Weights of a small GPT-style language model, trained from scratch on English Wikipedia: 388M tokens.
Each number is 500 + 50 x the weight over its row's rms, rounded and kept within 0 to 999. Layers, rows and columns count from 0. Numbers have three digits each. The size before them is the row's rms in percent of the matrix's.

# layer 12 MLP up, 512x256, rms 0.0541, rows 451-511, columns 0-63
098:471610489393584488555454488516512505475514478417490410397539595479436572449461417546573437525489547566423495515479518543577445430424543483457624602515481507422492462489497466495506540549429504
103:530471429503510530508403506452406440533472520415517568508554456487595379434484435473569423419433514352429420392562505570465511455438464426523516477560428532513515579449510535482567399501448446
101:493400449475507463367519516572572460549505573437571433524509485464629420513391593518461520452533496514440438505443553493441470404457468495450522446541575576426571446474535547507524471643565410
102:465487455511552473506470540479547507550567542484475437455448445477433471475536541543557455447533483582483491528510552473430522527407563460425506550377546599480527491428464484541431513552497550
093:459610439486495557473513562479525502378374513531487427446451468499456512495553386541523505400579502472443436501509555510536510549464414530501500488482456426492501474540478534461438458535488492
098:468493523538461527534508444516578467562531544447475552539491513500534482445530401556459559392521544466448519520475575576570440530522453495524473523513529466498425467520480535541473590432566576
098:467458598514599555521448530563411517519464406380575418466532461492476540448545428440426442471465453488569495510477456556447517472460447493465543541520446553460563527523567542525461491472512483
097:434485494556554494442574504515453537480489551415580543476558515549427509529466527470494510469546447489482485543446589562593469484517449535601463466464591521419561414487465510494461521499567466
102:433452433515413513481473534451512525451550428452487434463538415463446556466516420571529409585471605516445480501590501489575484440448507418451500536493529510467582529384542452450422583363484485
095:449549513521479411504569510399425519500448478461585508517512567526550576493539498473395587476524419550555428468516568563544541440493550493567558426544485467564418377488491536501505467579502467
101:530502486530515545438539557444543481517479496523403466509417586523497507434597529526498510490395558462475454524532514457498519566534470390499473432454402551491528488561527447582581530513542510
102:604487533538447432566482521394497422516613548511436557497442444589584373556491472524546414488533457474526561485520458518458555529460472413509502487486423460585491505546371488419527480446478510
100:446528545501561524547552457483576544442330501548515501516476487536355581506489489479469433494463474471485526441476530537432523418493518518528511474470555417457491472406453528446426484441477507
098:495574440455482554465473542501516425506511470483410507551523569532493501524534545527418553574477463453482510529473519597514567465541511500472483530550501374464475525564604543527430535432569454
104:505490545538463514458487486429451470590471540497375473466543470551505513523563448515494479549542464534459533572512475486423540530506547404529356473457490461469410506544577448507469532505617564
106:475535560517439479490481453535466411464461473415512551577630469473485490542561483500428508555473557436445528609495475518483506500433481581461494476460474542595514515512472608602429553562480574
100:494433465459555537497451383616460433453424528447577483472533548603508543524554510452453451553495494452495517642511396434477563458461446499505512483477567489486578580558473492453497571546458536
103:622430412485444502491469501475493451497531505569531508527513478488562547466438573519428430499504492577422509533514541577538605540428490420523432465537580520503523438414473504524417550550447442
092:402458577427487556556573555423515545516486477488599555532441506494575351539446520434532410554522515492546474531547492565463497446468460567548542507580479442480490472406534440559518596462465459
097:470591483514438487477413476566453495538485519396485520397589517563474451396512497350556506426537486439584548489492515580630472455469477495490515486448474521525537452548504471457502559511471540
104:512484527484456407429454560590395477487530528536491528484457586482554448506587535580606440544410450570507478456480434510563525531447513567425453516421509487577412533459510489429513629483537611
099:494550443502490523536557503517571497552512502559462503530442523528485416502540439580549538571504487515492446529578564572566418454540558479503403429558453507413552556417584563543485589573571475
096:464548448485530553523600484489532520525566471533599491543501560543541542475463481529597454509505537552566446436601620463548498487497489585464470443521509417441572434588550534412457576423532502
099:503485534459456510450458625487461431497564514482395412566466537488554496431613476488470542444507458560437523584539428499529553555446436474483358512409512483511452401532451539447496517569489469
097:557443475530587524559556399440471507606582458429504410466502499455591439522481471514548470463493572587472545501532500492495569537483460424534443506626537528422459505595465503504434477431591660
106:514431516474561486451470407527513484504479524516530511499546524378470467467459521492546463405545456587458399526570558514612420539479507589454469471536449499435437490442451451496427469514477503
104:523529435573512515587567492508522540419514499545469470528455528489493508460484486501542493449494506455459435450462556469518482561534441463530435521497470479509486489543550555508479479435447514
101:440512436556545528562514475512452463512540557432453620567454513508535517602486509480499524536504404480461482494518475496442568520409536482414483594555446415557614511499453603558562483476530422
101:527537541545437572551563514400534537471498488554430453534453446516450595500529496481548466434480504487422481468572633581583445547507473370495473448479490539483520546467530543470509485502493513
100:474490419564501449467609501545439506491508400492525494489520495507536519520544597509513477440444447563526600415561420574567516451495461556489504511456505517494388525472402457549505462484487547
103:499442605518564444421507519517510561568611488433535592431573515523547448511404518544542571509565576564489511519482530609564406453586491466423497521379468493559519530447484473579479421492463545
100:484490469532531383569447475519425421534572490524538513579519473405567476483540465494604586456499437498492565426497467528528439411522581472533502486450434516460522628569510525496542431477437406
102:547489524554493456385611455469485503547486539536524526475482489489500577448491388462474529547541478451581573642554525451407511454469447423468507478453511505449554506447421503499421537468556592
096:484523563516462513504502472521450469488510450467555360491538488547484541551538581501512416494484500440571533530593457463436495520493436480543554548452508410470549525482488410372496517435483596
099:505595563562626448407558613573509383547444506474523519472489534469476509535451480516497477476572502516462385495440524540441461513501617619564437566544588521473454450469601459434454457562525450
098:541609539461487577482516464484486544474507410381603540459532527489421449580448472485551469443537485435537519506480494516402489461552552533509523430390502363511541536464425493499486452479562554
101:457462529463452511483524546500521555588591564485492482536463524433522502540507453446469523575486536573432527470493552525500495544465456485533606514392444481460539536655501497452516569498433503
099:555411487501438493562562475477527506572559500470531463462427525539552446491514473534577490426451465437470492531485556511558544439459471496491429500511577475419466512443494512402552497504472573
101:491592520426575500544534562503504619484525480441474500475503446623424446547471550495520450417534538527492536608548572415532530372522491511493531527544505444474521524555428534564386430502514529
098:549569484605565465570502504461519526405555483497511537517596513522602540378578493443567488488510554457494436478496553475492454477397523599453464504509427597588517537453497534402405515569456479
101:557472517466445499478497537486479491535474468448528415535466420543528503634506579471488625444485463539538582468566518535458484452538429479479477560402615558447524512441431536494544557566450509
097:407556494505575507547462523580489578525450532507475507492601470558540444508530520521447496491564568482480456444551537494396508581429483504416499468483490539476560535556444532552519496573523466
099:443519513492474502423562485404535522476540482466490497486541476466455473563519545511487506478554507413484596486521538480516519485549548504468536422392435486444621452533515491471444546474480554
105:528524496437509462515445543540478498489537513519454518520562482574606605434586540520411538412474481433490522475499518531551402522509515539482486481481582488491511499464449562486584513631453496
103:460470459522484507498491440529441493515474440582507486437505489552524494520488507643486517522568461496569482479464480384456480629457546496476470429457472535433434573523380512502448524509485484
095:543458550424491436530553518475510497436515544463487565501437424470558457501471481493407409499447562455530553497440485522559407507444402523592507629555609497469495480532498526506428458571485585
096:530514518460491554460448520475438494459513517521484609499572556500472480501456443583485472598527493612539483484586531472510560453606430565436495517539423574539491552508411492434461527457442425
101:358452465553498463449445470504435464468506426437525482442476420530520481492509492506463436497554412489422420495559529563531507590509514486568446516476530453467517461444468545469547508564501482
100:424430517448497535488412499513449523511538429546493479563499485438471508549485419538432475503522558543471536516484397500459507500367559399490439480360438522503507436482555494449485556502441421
099:560446543519512439601405420474558587427487472500567502449488512541581588574484571438402479563556561468585562544489583551483599541415516511477481439403507463467501579563491479482521480524531569
097:447408574404473523500429435430542517592511503447541411537487501561612441499475512552520564478520526508528577503520470473528568541496544498479442419504502526473584545466492488458490473483584531
098:428470475526533488536620450477487516539489600506431617563594434469369440493440523448476468577441517523576521554464503488573497419512422483540520505510460386506544441497497436361535529480513478
101:547501471556458554524529472558580419539452484459481538483427539536477499439511403440542523535548527443514426518538492475471502443484528537379513421393397521559505529456572459428511519523453445
098:549503486501503523436593549516471538537551458537451534383437465588495441462516478411494519557488508533380408580525501541454445503518510474569496480520511447436601473487463541529468495553514455
098:508466457524480579492459436557503449533426451468499444452512526584437498438574370505517436499432505402541451544475525476489571513486570564507468489524519550596487493508465473524521460409468498
098:403476535477462426541450486432519604460570528479485482509496495534521465448457447581507443519423439461490389507521503531565468539421488453509446523483527578420512469554464462558529481547418561
101:401561396573489495518545524462512518486516533479475459512554514524491473525621473558592518488433560481444537361435443541528468420475456569513574512501468426498517587521591436459436466578460516
097:413372505486553503466558378507501463559578489526563506533555499498503498432592465526559481529487542437436416579552405469449557470537516453538529419538464450500517503561492546548509568386551507
101:514510489583496461555436500609505478452522525501538530495484386455549526511465437510423519575401483528599464528434498573488535557447597558555446603499537497543506506461447481460510355501401468
104:473466582500497511478503518524486549540518537440489412534450543518661543480427504620444421502526588517449503516543555556544479529522567555530543476537534468454493472408473456422523565556570513
097:477494496505460494476447440543452619501455437422486580476475564516461505466502519454472592464473496613455560473532411386536482501512504487514478600461552524518543595540403460544543507516526513